Weights of a small transformer language model: 7 heads of 64, a variant of SOAP for these matrices.
Each number is 128 + 24 x the weight over its row's rms, rounded and kept within 0 to 255. Layers, rows and columns count from 0. The size above them is the row's rms in percent of the matrix's.

# layer 4 attention output, 448x448, rms 0.113, rows 201-305, columns 256-319
size [100  99 108  97 104  99  97 103  95  95  98  95  98 100 101 102 100 100  96 104 102  99  98 107  98 103 100 100 102 108  94 105 104 100  97 100 107 103 101 100  98 102  96  92  99  95 106 102  96 102 104 103 101  99 103 101 100  97  94  98 101  99  93  99  98 100  98 100  99 100 105  99  99  96 107  98 101 101  98 102  98 107  99  99  98  97 102  97 102 101  96  95  96 104 101  93  96  98 102  97 100 102  95  98  94]
[[131 130 130 124 106 131 114 138 156 155 111 116 120 136 158 115 127 157 164 111 101 132 127 106 149 161 147 119 111 138 145 155 139 116 141  97 101  54 155 130 137 168 115 145 101 109 152 112 126  98 141 148 151 154 103 171 157  84 111  89 160 100 169 114]
 [110 119  80 124 138 103 150 122  72 122 110 110 138 111 107 117 116 124 144 114 108 101 110 123 143 112 151 119 145 159 126 126 107 101 121 145 140 152 142  56 111 120 126 165 121 149 122 133 140  76 148 115 134 134 138 118 130 112 117  86 145 208 124 130]
 [146 136 166 175 133 104 154 133 135 158 186 104 112 129  74 117  91 134 122 155 141 136 142 133 167 134 100 131 130 184 125 121 100 124 120 113 176  91 108 136 164 120 113 110 130 115 126 130 122 117 136 157 150 150 143 160 111 118 163 146 147 135 138 157]
 [123 151 107 162 103  89 129 119 154 133  95 109 108 162 117 197 133  79 130 106 126  80 154 102 139 155 124 128 112 116 114 108 156 139  95  93 116 114 121 174 139 126 118 145 168 171 162 101 126 159 125 111 130 130 122 123 119 135 111 109  88 128 107 134]
 [107 143  75 117 125 161 171 127 109 136 105 162 122 106 127  97 143 102  97 132  85 121 156 136 144 140 154 130 158 134 144 125 108 104 121 136 110 189 126 123  95  75  72 154 161 124 108 135 121 144 117 129  70 159 111  93 119 105 131 110 145 114 117 155]
 [131 116 138 177  79 148 129 123 113 153 133 124 137 112  93  99 148 123 151 124 131 131 114 132 165 136 137 167 138 125 159 137  77 160 176 118 143 141 122 134  84 128 147 105 144 134 101 131 116 116 111 134 162 149 107 134 110 102 151 138 160 153 139 128]
 [125 180 150 104 148  97 107 140 124  91 161  93 164 138  99 132 113 134 104 162 115 105 122 119 142 128 105 104 177 116 156 139 127 131 107 146 121 132 149 152 138 123 143  97 135  79 174 118 158  84 125 157 127 157 145 104 104 150 127 140 152 163 155 128]
 [119  97 124 145 135 123  79  99  99 163 100  59 126 152 106 181  95 112 127 142 115 115 143 134 126 109 141 123 100 131 169  90 155 134 102 126 172 116 133 110 129 103 158 127 144 121 101 144 116  85  95 161 144 143 156 113  95 153 132 163 133 172 142 123]
 [101 125  95 112 109 136 149 123 134 119 142 154 119  65 161  51  88 145 155 102 142 112 160  55 104 131 136  98 126 110 138 127 135 139 135 192 120  93 108 158 110 133 111 125 100 176 132 128 102  92 119 126 154 169 129 113 123 108 122 112 151 111 156 163]
 [147 144 163 114 110 135 123 149 122 132 103 137 109 121 151 149 160 137 128 173 131 134 144  95 148 151 132 103 129 110 139 135 130 113 103 146 117 132 148 137 190 115 162 137 102 121 124 134 141 112 128 109 164 120 139 135 101 144 149 130 162 131 107 128]
 [148 124 138 113 154 114 166 106 133 146 127 118 101  99 145 147 121  93 136 112 111 124 131  95 116 102  87 124 188 127  93 147  91 150 125  98 131 107 113 115 143 145 138 134 141 121 162 127 160 167 143 107 126 115  97 135 122 108 137 126 152 152 149  91]
 [177 120 133 119 160 109 151 133 160 137 160 157  96 107 103 113  93 100 117 130 132 132 131  85 124 101 122 133 176  85 120 143 145 103 130 128 139 107 120 131 109 199  97 134 143 157 108 145 113 136 142 112 117 137 135 118 110  99 106 119 173 135 111 128]
 [127  73 128 107 158 100 175 166 140 127 115 132 150 181 141 125 127 107 152 140 123 133 134 104  92 117 133 131 178 129 145  91 137 133 120 107  94  61  81 139 178 126 109 144 139 117 176 178 114 154 100 123 140 102 134 109 155 132 100 161 155  90 120 132]
 [124 133 100 149 172 179 107 110 115 132 166 120 131 105 114 103 156 115 123 136 100 141 121 171 137 141 120 147 132 141 107 101 106  84  94 139 144 131 138 111 105 134 134 127 105 153  96 101 124  73 123 118  87 120 155 123 126 134 119 106 111 103 146 126]
 [192 110 141 134  84 106 133 126 100 129 142 151 114 115 106 115 157 115 127 123 137 114 180 171 117 109 128 154 140 138  89 133 146 139 130 137 110 151 119 167 116 122 106 119 101 114 121 130  94  90 142 120 151 171 118 133 136 133 134  78 134 169 127 124]
 [118 174 102 133 140 106 141 123  99 146 119 122 141  91 155 107 167 157 107 128 158 166 128 139 110 136 146 126 126 129 160 150 146 127 143 128 135 104  96 108  83 149 106 160 130 146 183 127 130 113  88 117 103  91 146 135  84 121 124 100 166 152 139 143]
 [152 139 143 128 132 106 147 137 137 111 150 154  97  95 111  95  48 111  70 110 159 135 161  66 135 114 119  94 123 116  46 155 137 107  69 102 141 152 184 139 106  91 150 118 118 152  81 150  92 139 164 107 203 125 118 116  68 130 125 124 117  84 136 138]
 [151 148 163 146  98 144 160 101  71 107  80 147  80 141 102 106 108 104  96  80 101 106 136 189 116 115 118 107 139 115 165  81 123 118 117 132 116 151 116 122 138 134 132 163 130  69 133 148 141 153 130 115 119 132 176 128 130 160 141 137 161 182 135 143]
 [129 105 109 111 110 127 113 128 120 159  98 117 139 168 125 135 161 116 152 125 184 152 121  97 121 152  98 153 112 171 116 109  74  91  93 125 116 101  99 103  99 116  91 160 144 170 136 140  85 126  82 151 148 124 129 137 118 159  99 121 161 135 146  98]
 [146 143 130 109 130  86 119 151 149 129  71 115  97 147 132  75 146  85 163 133 168 165 121  99 133 131 130 138 151 126 109 138  87 142 104 121 153 145 123 135 130 134 156 112 121 160 115 122  98 129 123 135  94 116  89  92  90 130 182  79 126 130 118 164]
 [130 128 130 128 113 127 125 133  89 163 103 119 126 108 115 154  91 101 111 137 145 175 123 101 140 117  87 184 156 140 132 145 127 129 133  88 121 106 126 131 105 147 119 106 125  78 108 147 101 126 106 148 114 135 119 137 117  88 141 112 119 150  85 116]
 [156 176  87 150 140 134  67 150 143 157  80 146 120 125 114 127 115 115 108 166 156 138  82 123 126 160 100 138 113 102 138 133 153 167 111 115 110 153 148 157 152 133 111 131 101 156  91 193 176 147  88 147 122 117  88 109 180  77 154 124 123 119 110 154]
 [117 132 129 151 126 141  79 145 162 143 137 114 149 171 135 147 118 154 118 139 121 115 157 140 133 129  94 111 114 144 123 118 112 125 170 152  85 110 135 151  97 144  98 156 159 119  83 137  79 129 113 131 164 146 128  69 130 114 141 178 139 120  63 170]
 [134  98 147 114 195 110  97 163 159  90 172 172 147 158 140 125 114 134 126 145 122 142 102 104 162 157 100 175 146 158 130  87 155 116 150 149 118  88 135 113 170 149 126 110 153 103 150 116  85 131 132 124 138 132 123 115 124 108 102 120 106 110 133 143]
 [181 112  79  98 128 167 122 115 108 131 123 142 180 125 131 141 133 164 114 112 144 138 138 159 113 168  99 142 134 131 110  88 202 127 125 142 144 101 120  91 112 164 133 137 140 143  79 149 170 130 157 158 102 135 160 135 133 118 130  80 110 114 113 100]
 [ 88 127 149 146 127  87 198  77 107 129 174 109 138 127  85 131 170 120 135 147 123 100 124 120 149 148  93 127 100 114 122 142 178 136 148 148 109 117 108  97 117 149 142 111 141 106 110 100 130 138  91 121 103 155  98 122 159 172 140 102 139 166 115  64]
 [ 82 157  61 129 145 201 133 149 133 128 152 114 106 131 165 127 143 109 134 126 127 124 142 136 127 177 131  75 129 118 130 132 168 139  88 105 106 110 164 145 158 163 173 107 104 133 109 147 148 142 128 151 179 137 118 114  97 151 140 109  81 133 117 168]
 [123 128 101 123 101 101 126 106 147 121  70 163  92 120 137 145 124  81 119 115 112 119  99 116 141 130 153 121 117 136 158 101 184 141 147 133  93 160 117 140 121 121 149 153 149 114 181 118 131 126 125 131  96  90 155 156 125 171 158  99 123 126 149 141]
 [ 95 163  92 115 122 130 122 140 142 110 129  86  56 164  83 113 195 110  82 107  94 112 154 128 136 139 128 119 145 142 108 112 149 175 120 104 143 122 126 125 135 125 116 127 127 164 168 137 114 107 132 105  76 117 116 205 173  97  62 144 126  93 145 152]
 [119 154 188 156 135 114 113 109 113 144 127 114 102  97 119 144 154 129  90  92 116 173 134 156 146 120 112 123 144 148  90 130 130 132 139 172 112 102 124 135 135 118 136 123 155 146 155  74 115 134 143 122 166 115 119 119 128 136  91  89  95 106 133 152]
 [151 143 149  92 123  84 102 158  96 113  93 139 130 130 108 131 128 151 152 145  85 150 142 126 112 150  96 131 150 127 159 115 134  96 101 127  96 157  95 123 131 182 119  93 144 127 143 139 107 143 188 129 147 125 147 136 113 124 141 128 153 139  75 132]
 [119 124 133 175  90  82 127 141 114 101 147 197 154 104 125 123 107 124 127  91 115 139 151 123 101 135 113 126 114 150 166 117 150 133 167 127 175  97 104 130 141 100 133 147 121 178 166 181 151 103 125 124 113  93  54 127 130 123 166 148 105 141 125  97]
 [135 126 110 112 138 107 128 132 120 160 101 160 126 101  88 126 161 139 148 121  98 124  98  97 150 130 148 155 123 158 100 121 103 129 113 155 143 156 152 134 133 157 127 152 104 153 127  47  94 121 122 131  75 106 166 109 130 117 122  98 111 142 131 142]
 [148 122 108 177 134 153 115 119  76 133  93 107 119 127 136 171 105 102 139 123 122 132 136 127 103 145 113  87  80 124 140 116 160 109 143 136 122 107 142 136 152 137  85 113 113 190 141 131 136 162 123 115 130 144  79 165 172 135 148 126 157  95 126  61]
 [115 173 155 177 159 147 120 162 129 118 142 128 116 128 114 144 122 157 136  83 158 124 147 143  87 125 123 108 130  98  87 135 109  98  99 153 140 145  74 104 128  99 146 157 131 146 109 173 114 114 140 134 135 133 176 123 125 146 110 124 150 123 117 154]
 [110 162 156 121 117 126 112  93 150 100  76 133 116 132 151  97 126 148 155 149  94 109 140 148 132 115 104 138 122  89 160 141 108  73 123 104 101 134 165 104 115 129 159 147 116 109 124 137 131 175 158 119  92 133 138 152 153 119 131 138 101 148 151 167]
 [125  88 105 144 105  98 151 141 124  87 134 129 156 101 144 135 124 108 126 123 108 135 134 156 103 152 146 143 149 173 123 129 134  92 102 191 149 145 147 103 162 131 109 103 142  84 121 127  80 159 136  84 123 144  62 148 166 131 114 167 116 152 153 110]
 [124  89  95 118 153 114 142 113 112  94 146 132  93 114 145 174 168 143 146 138 120 124 143 151  87  97 110 142 130 133 134 135 133 148 115 142 133 124 149 161 155 112 161 117  83 148 118 149 147 148 143 142 137 119 114 111 145 163 132  98 102 109 143  97]
 [119 137 184 153 121 145 114 155 140 116 135 121 114 121 109 110 139 121 150  94 153 157 140 153 150 127 125 130 134 121 114 137 114 128 140  83 128  93 145 108 142 101 110 125 132 152 112  96 121 128 122 103  92  92 173 144 141 100 126 165 116 140 119  96]
 [126 129 140  85  91 117 150 112 134 131 147 176 146 102 111  94 163 132 143 139 131  77  78 147 115 115 113 133 120 141 149 124 112 134 103 122 124 141 128 111 128 152 114 145 117 116 108 149 116  98 127 124 153 139  99 135 120 128 116 151 124 127  92 141]
 [120 166 131 127  94 120 131 155 142 101 156 142 131 148 114 120 117  93 157 123 127 111 114 116  69 126  93 121 146 138 121  95 137 153 127 177 136  83 145 124 140 134 131 118 193 123 140 119 103  98 120 121 115 106 136 147 120 108 159 116 162  92 124  98]
 [102  76 147 113 103 142 135 103  80  91 134 164 131  88 101 125 143 141 227  83 138  78 156 188 108 167 124 139 116  93 119 135 137 190 157 123 152 105 143 191  97 136 167 111 146 149  98 131 162 117 123 140 115 137 122 120 136 111 154 142 135 131 142 144]
 [123 100 184 119 110  92  76 109 137 118 133 128  84  99 170 129 130 154 160 152 146 101 133 138 118 182 125 119 142 100  96 107 142  96 132 114  93 101 125 124 109 176 128 163 126 104 126 143 125 104  67 103 135 150 122 126 137 160 130 112 123 169 130 108]
 [140 139 128 105 127 115 102 147 106 144 138 110 135  71 104 139 113 179 115 114  92 156 122 109 159 100 119 118 106 131 159 128 113 141 117 104 106 154 153 119 156  82 117 101 161 129 136 137 183 117 171 104 105 117 130 137 153 150 173 117 113 157 109 132]
 [ 74 105 134 114 138 169 131 121 125 108 141 150 114 135 133 121  69  74 161 117 122 136 160 130 152 133  93 179 173 123  94 136 122 155 103 104  96 175 108 114 104  92 127  91 152 104 145 108 138 147 152  95 120  84 127 147 154 151 160 129 159 102 105 141]
 [167 154 129 150 155 148 132 138 103 124 137 105 101 137 106 168 149 134 138 126 164 198 152  84 138 166 170 146 137 124 131 115 114 122  62 111 135 124 114 112 127 127  82 128 143 120 139 138 115 136 148 114  88 155 160 127 131  93  96 131 160  98 150 106]
 [149 106 168 130 131 103  80 144 107 146  88 124 109 109 137 154 103 154  93 120 140 151 106 128  92 184 128 133 140 111 129 145 133 166 168 124 111 168 120  61 109 107  71 166 188 157 113 122 117 112 124 172 139 114 132 152 185 135 176 126 144 131 156 117]
 [146 119 135 117 109 143 128  85 139 116 121 148 134 142 162  75  98 168 122 164 118 125 131 135  76 119 104 113 108 101 170 182 128 160 133 124 106 114 150 144 107 130  85 130 152 125  94 124 147 139 132 127  96 106 152 161  89 115 128 110 133 130 170 138]
 [151 132 136 148 134  95 101  84 143 149 134 161 146 124 112 114 103 103 135  72 137 131 111  85 119 116  86  85 121 146 124 125 124 149 104 139  89 148 145 135 130 101 100 127 151  87 124 158 128 145  74 107 107 108 156 106 127 104 117 110 129 144 121 140]
 [173 143 124  88 122 164  95 152 120 103 126 172 168 119 135  87 123  93 112 134 132 145 155  85 136 117 139  75 150 123  86 151 130  95 159  64 129 133 133 130 137 136 133 124 129 129 146 103 142 154 115 133  83 133 118 111 130 134 112 102  79 141 126 130]
 [122  81 136 102 116 180 139 151 135 101 129 148  94 115 160 167 103 132 105 168 120  77 146 103 127 137 113 118 110 131  97 155 118  98 146 109  91 119 149 121 117  89 158  81 136 157 138 109 109 108  96 149 153 138 125  58 101 161 134 129 119 158 150 142]
 [119  91 134  89  79 132 117 101 109 177 103 108 127 133 166 105 165  92 104 143  92 130 131 112 110 173 137 102 149 113 175  74 144 128  74 133 132 135 149 142 112 119 134 127 156 130 126 189 158 129 117 139  77 165  89 132 158  90 127 127 126  94  99  95]
 [ 94 138 149 113 137 149 154 151 150 125 144 140 138 121 160 162 107 126  97 146  78  87 185 107 129  97 106 101 143 111 100 132 121 175 126 136 122 120 148 164 102 135  95 113  95 106 129 123 120 129 163 117 112 133 164 151 129 134 155 121 143 161 101 117]
 [122  97 121 104 137 140 128 139 123 128 118 135 162 102 108 146 129 116 136 151  68 129 105 160 182 108  86 132 168  99 150 158 144 131  89 125 100 115 142 163 135 114 129 158 114 141 149 133 149 119 134 111 140  96 144 104 127 135 156 159 131 153 166 163]
 [153 105 117  66 108 126 109 136 102 151 164 119 147 104 133 134 146  97 152 157 158 143 144  89 134  94 133 115 130 166 156 135 130 158 119 120 142 126  85 127 122  74  72  92 146 140 106 132 113  98 140  88 178 164 134 113 138 124 157 122  96 127 147 133]
 [127 121  96 133 100  86  80 150 128 136 150 137 118  88 146 163 106 142 143 142 113 116 115  94 140 151 154  99 152 120 137  99 132 132 116  99 115 127 147 115 137 155 160 129 123 157 145 133 124 116 204 135 130 137  92 107 122 125  89  94 147 137 118 106]
 [ 71 129 160 123 144 169 131 132 133 176 156 133 113 111 118 152 125  75 158 157 103 141 108 120 104  86 140  84 159 126 121 147 137 116 164 201  81 133  97 131 140 118 144 143 126 134 129 142 146 142 159 136 113 109 111 116 164 144 151 165 159 175 165 119]
 [162 153 130  80 120  95 180 146 112 134 123 119 124 125  74 130 104 121 112 135  88  91 170 169 135 147 122 110 169 103  89 149 164 143 115  97 113 123 155 120 107 133 127 135 136  70 132 126 111 108 141 192 116 104 107 123 144 129 135 121 106 118 156 129]
 [131  93 139 151 136 109 146 156 172 127 113 134 108 156 121 171 106 117 119 138 135 144 103  98  91 145  96  75  68 143 130  82 131 138 165 120 151 128 126 132 136 120 146 121 146 115 194  99 115 173 144  60 145 178 157  96  97 131 137 122 163 140 123  97]
 [154 109 122 141 111 125 138 133 151 136 124 155 122 106 135 138 106 101 134 149 148 116  91 151 115  91  95 116 148 109 163 134 122 123 113 141 150 132 121 153 123 103 113 148  99 133 138 118 124  98 179 103 119 149 122 135 121  91 116 148 188 144 103 181]
 [130  99 149 131  63 118 115 100  66 124 114 133 140 135 136 139 114 124 201 146 150 122 148 175 134 107 166 147 101 149  99 169 115 125 123 154 118 112 117 153 164  88 109 111 180 141 143 132 126 165 131  88 148 106 107 121 100 149 105 121 119 108 138  99]
 [136  97 149 137 194 121 119 131 128 143 149 116 108 142 111 149  75 136 129 103 126 122 100 134  95 109 121 189 141  92 166  95 179 131 138 122 155  85 124 117  91  95 131 125  86 128 130 142 162 123 111 142 148 165 120 125 129 129 142  72 108 154  87 105]
 [124 132 164 120  88 122 173 104 141 136 142 141 191 158 131 141 130 132 108 150 109 113 136 139 133 135  56 160 135 143 147 132 171 149 140 168 119 131 119  88 109 135 124 142 119 166  88 138 117 139 107 111 148 126 121 106 108 152 136  65 146 115 154 147]
 [138 142 129 141 123 125 122 162 137 115  90 105  89 106 148 132  78 106 165 172  99 112 143  91 146 145  74 121 165 108 128  76  93 101 167 134 118 173 103 131 121 148 157 133 121  81 149 125 127 101 128 157  93 159 165  82 132 153 133 109 103 151 107 131]
 [152 101 104 147 165 143 144 135 153 107  89 160 115 150 156 116 136 124 137  97  95 120  83 152 116 132 126 152 135 118 127 100 127 130 100 128 174 157 155 162 149 121 108 151 129 151 133 145 110 112 144 138 135  98 146  67 139 140 144 127 107 120 101 102]
 [115 126 124 132 150  64 127  92 146 128 111 150 144 151 137 132 138 112 114 143  87 181 123 132 140 127 147 124 159 119 125 168 127 128 127  91 105 147 139 151 143 159 147 124 118 159  95 145 168 141 149 138 174  88 107 123 123 119  92 181 117 131 137  93]
 [123 130 105 101 142 153 113 141 145 135 162  84  88 139 143  87 129 116 113  99 140 110 135  73  88 164 109  98 138 106 109 125 155 159 136 129 128 177 162 134 109  87 119 117 139  97 109 165 107 162 111 155 140 125 110 160 107 112 155 119  96 126 109 135]
 [113 154 120 118  63 127 132 159  85 133 162 142 134  92 176 144 121 105 151 123  98 164 148  84 107 131 149 135  95 110 142 143 176  72  86 133 145  87 157 148 103 154 124 170 128 136 142  88 116 141 124 157 135 134 167 116 152 134 128 128 136 101 127 121]
 [120 133 124 170 118 107 121 128 131 143  97 138  76 103 112 111 187 156 153 115 157 124  93 169 165 130 109 177 102 103 172 120 130 110  95 107 156 132 142 144 102 101 110 133 156 174 135 153 144 161 141 101 110 102 166  96 130 117 125 161  76 160 125 114]
 [141 139 120 116 112 155 130 120 152 150 128 162 120 194 107 120 156 141 152 115  99 102 129  91 136 103 160 136 103  68  92 159 173  93 140 136 122 147 156 131 109 162 135 190  98 121 109 104 143 160 115 152 131 175 147 136 121 120 122 133 118 162 139 144]
 [110 104 154 123 131  99 145 167 114 180 127  71 114 124  93 122 139 108 156 133 133 183 134 125 109 134  76  81 154 104 142 135 127 133  90 190 109 136 115 132 143 120 140  58 149  97 127 129 118 138 130 119  94 132 119 155 141 135 119 149 146 147  62 132]
 [148 173 156 171 118 156 103 165 117 135  93 143 139 121  69  75 135 114 106 161 106  70 102 150 106 118  79 139 118 136 120 128 109 139  72 106  78 150 126 125 108 131 120 127 167 116 161 141  94 105 138 143 114 144 137 139 114  93 130 202 153 109 144 101]
 [125 101 104 136 116 100 156 114 195 153 175 110 138 120 131 201 139 177 117 129 152 139 139 118 126 181 156 168 172 126 139  96  68  92 135  81 112 143 117 129 118 155  99  94 131 134 115 166 132 134  90 123 136 122 121 121 118 110 128 135  90 141 132 152]
 [ 71 119  89 128 135 154 121 110 116 138 100 134 157 141 120 153 127 133 145 135 140 130 178 134 128 101 101  79 149 136 116 115 135 155 138 122 143 124 108 137 145 152 150 135 105 135 139 100 156 115 176 109 152 103 124 110 107 126 142 175 154 121 162  95]
 [135 157 127 160 180 149  83 122 157 145  93 142 133 146  95 138 125 128 154 125  97 108 175 128 140  86 111 137 146 177 109 168 122 128 170 114 134  98 134 121 118 157 146 122 116 108 151 151 173 109 146 139 135 126 133 111 158 126 102 130 126 117 142 113]
 [110 162 149 139 163 144  97 107  73 143 150 110 135 109 144 151 133 118 126 101 137 139 172  81 165 104 129 136 122 121 135  93 136 183 174 155 146 170 155 121 137  98 133 110 104 127 113 146  83  88 135  79 122 116 111 135 128 113 113 160 145 119  98 146]
 [ 92 126 134 115 100 145 134 115 149  98 168 134  98 151 104 108  81 136 109 109 111 177 151 146 125 132 105 137 146  89 120 118 111 124  95  64  91 145  71 160  90 114 152 172 132 122 162 117  91 153 177 122 128 138 101 133 166 170 155 128 104 138 128 128]
 [154 115 163 170  82 132 129 113  91 121 145  87 110  95 200 116 171 131 130 111 147 162 149 159 144  93 116  83 108 134 146  85 117 153 124 142 114 184 128 123 136 151 165  83  95 131 125 139 140  95 130 115 179 113 106 114 128  93 106  85 114 131 159 126]
 [ 86  96 127 132  83 165 114 186 131 106  96 122 146 112 132  95 126 141 151 123 148 134 143 165 115 127 110 143 147 133 166 133 126  75  79 113  95 130 120 157 100 112 113  78 137 142 144 133  87  91  86 105 144 145  99 193  89 154 139 131 148 114 144 119]
 [166  87 105 103 179 163 127 158 111 105 147 147 145 115 137 109 112 106 138 124 148 128 150 169 118 150 141 118  98 138 156 105 115 129 157 120 144 176 153 123  82 144 182 171 119 172 145 128  93 129 151 117 107 125 155 129 155 122 164 148  89 133 114 158]
 [120 139 148  74 137 115 124 140 116 164  75 140 105 110 137 107 129  91  65  97 109 106 122 108  62 132  97 116 126 145 131  88  94 135 114 114 129 131  88 130 121 118 116 137 127 121 100  75 127 106  89 136 188 116 153  71 156 168  76 129 147 150  96 133]
 [ 84 125  94 154 170 119  88 104 130 108 173  99 110 109 163 124 138 162 182 168 139 125 195 103 163 121 145 118 146 131  97 166 128 125 158 110 143  97 139 154 156 123 135 139 135 187 150  91 111 136 179 141 129 136 164 102 126 133 149 112 151 169 114  82]
 [119 164 127 105 146 155 113 148 111 110 111 170 117 134  86 122 100 117 163  96 134 127 148 100 151 130 139 176 163 155 132 111 132 126 144 127 131 119 132 138 137 131 130 169 154 148 158 150 131 132 110 122 134 164 154 122 122 127  97 149 156 135 145 155]
 [141 127  88 143  90 168 103 109 119 135 128  88  99 117 102 109 169 132 106 157  71 128 153 155 149 132  74 103 117 158 176 138 143 101 161 135 118 142  98 108 134 139 127 138 122 108  49 159 118 116 121 143 100 153 137 130 146 145  88 127 150 140 117 107]
 [137 119 131  91 136 151 121 145 147 137 139 121 123 113 153 114 156 118 116 141 119 161 139 189 162 144 125 126 117 127 163 123 133 117 118 122 109  93 128 153 105 136 141 103 170  99 146 157 123  89 105 142 135 144 163 127 114 118 129 137 149  54 151  91]
 [150 123 105 158 129 135 114 139 119 154 139 120 162 153 128 123 137 115 155 160 147 141 106 136 138 141 145 127 129 119 172 132 139  90 107 116 142 150 138 159 151 109 140 112  88 154 111 107 115 127 134  93 105 137 176 150 107  85 110 121 119  83 115 124]
 [112 143 161 113 100 118  80 127 149 129 101 136  93 141 116 144 125 103 165 126 127 113 136 140 137 126 126 119 146 155 129 156 158  85 120  97  89 109 117 110 120 154 103  99 153 121 157 157 138 149 148 133  98 121 136 129 107 155 114 131 152 141 134 116]
 [ 98 118 135 106 162 156  90 125 104 128 118 153 145 120  91  98 139 131 102 100 125 107 170 145 108 128 156 159 137 136 136 144 153  87 117 166  85  85 129 110 153  89 185  90 125 116 110 124 127 154 111 124 129 157 125  83 123 150 107 116 134 130 119 101]
 [121 132 117 144 138  99 118 137 102 109 128 133 109 101 118 130 152 132 143 118 121 119 155  92 140 146 135 135 132 118 152 147 172 147 118 147 105 112 140 135 124  83 147 103 142 160 115 123 152 100 153 184 144 146 122 154 177 140 145 103 134  87 134 123]
 [140 157 103 123 129 141 129 139 150 131 145 128  93 118 140  99 140 132 115  61 131  94  92 135 134 113 145 134 147 151 113 118 138 104 107 119 140 112 137 145 133  99 146 115 183 159 111 127 155 106 170 137 144 133 126 145 111 151 125 149 130 154 141 147]
 [166  94 132 117  99 147  76 144  60 109 140 129 156 137 131 139 150 141 132 125 106 104 151 140 119 140 122 104 111 115 102 117 127 175 141 141 182 151 122 139 146 125 125 109 108 150 111 161 119 151 106 139 117 103 106 106  96 124 135 137 134 142 130 133]
 [117 128 155  95 136 150  79 108 160 181 114 152 137 139 135 167 104 127 113 154 172 131 143 152 140 182 128 100 163 111 169 152 114 122 111 158 130 138 132  81 130 125 158  82 143 144  85 120 176 110 135 106 106 132 106 135 131 144 112 128 123 122 131 154]
 [111  85 124 120 153 154 133 144 114 148 121  94 107 148 125 144 127 143 130 163  96 135 113 138 101 114  87 173 129 183 143 108 119 102  96 125  85 108 174 127  96 112  72  96 125 119 112 145 157 126 103 100 101 145 138 161 140 111 132 155 102 143 137 143]
 [121 113 133 103 153 143 166  79  96  90 114 142 151  86  82 113 111 107 137 127 160 138 162 137 142 135 135 103  97  99 177 141 104 161  86 153 138 136 134 155 173 124  97 144 127 144 169  89 136 120 140 144 160 151 134  93  94 163  99 133  87 165 169 100]
 [157 133  95 117 117 139 141 149 133 122 168 130 137 117 131 139 107 125 165 104 125 113  80 125  89 131 108 130 118  89 122 129 136  74 135 164 161 115  85 107 129 123 125 135 111 119 104 131 118 118 159 131 146 113 179 157 150 134 130 164 136 162  98 136]
 [ 92 114 151 194 113 147 126  72 111 123 120 136 130 140 111  70  73 160 137 111 114 106 144 108 162 142 151 134 146 123 123 130  95 179 108 167  98 104 129 128 137 159 133 143 139 152 122 147 154 142 141 124 146 136 103 137 142 162 148 154 142 120 114 132]
 [ 96 187 126 111 114 128 121 150 145  97 140 127 128 138 133  83 154 129 138 121 129 124 124 125  70  51 162 149 111  85 114  96 145 100 156 133 130 146 114 103 156 106 132 139 113 128 133 138 108 128 159  87 136 126 125 142 103 149 127 116 128 119 135 143]
 [109 104 132 119 157 121 155 191 118  90 151 148 118 145 136 117 146  70 125 167 152 104 137  90 126 111 142 152 121 145 134 120 119 169 119 133 157 111 156 117 168  93 118 107  97 152 119 135 125 164  99 137 151 124 156 157 126 139  86 121 134 127 130 121]
 [122 150 174 137  77 171 155 156 131 117 152 128 116 134 127  89 166 178 124 136 119 107 126 100 131 140  94 154 150  98 145  80 190 102 168 122 148 153 142 156 163 130 132 193  77 118 137 145 108  73 110 125  99 131 124 142 102 166 156 161 158 168 109 139]
 [130 124 159 143 138 103 161 146 130 158 138 123  85 155 190 144 130 143 156 144 128  96 122 139 109 105 106 146 123 141 143 103 100 121  95 164 141 121 138 139 142 153 131 111 143 156 119 120  52  98 100 146  95 149 140 116 123 110 137 169 126 146 104 113]
 [113  99 170  95 156 104 140 142 188 142 140 139 106 149 126 130 149 112 125 150 154 130 115 127 126 137 123 131  77 158  78 143 139 130 102 132  98 173 143 139 145 119 136 183 118 140 121 104  90 141 129 119 107 111 127  95 145 106 131  96 159 123  91 108]
 [142 160 143 123 121 140 112 132  76 149 110 107 158 110 114 155  96 143 112 173 149 150  80 120 139 102 147 136 151 186 164  79 130 143  92 111 106 125 105 127 137 121 129 128  95 148  96 127 112 116 160 176 114 107 132 126 117 143 174 125 137 152 121 100]
 [129 150 105 105 124 125 128 128 121 110 160 138 151 104 126 154 103 136 152  83 108 139 164 121 152  89 150 128 124 167 168 107 119  98 146 122 114 133 159 150 149 130  95 134 132 140  91 160 179 195 154 138  89 150 127 121 103  98 137 177 104 143 130 101]
 [169 128  65 139  87 136 103 123 136 178 109 130 132 132  41 127 162  81 105 105 157 130 154 156 135 107 109 128 156 121 113  73 158 107 133 105 143 133  89 107 123 123 132 147 123 113 176 143  80 121 162 132 152 124 141 131 133 115 152 111 115 139 166 129]
 [156 134  72 117  89 129 161 137 125  76 136 160 128 125  97 145 120 129 163 123 148 169 166 119 141 135 111 119 112 135 140 122 160 134  90 155 111 126 105 122 119 143  91 119 142 141 136 179 130 122 141 135 110 105 170 162  96 148 136  86 111 149  93  86]]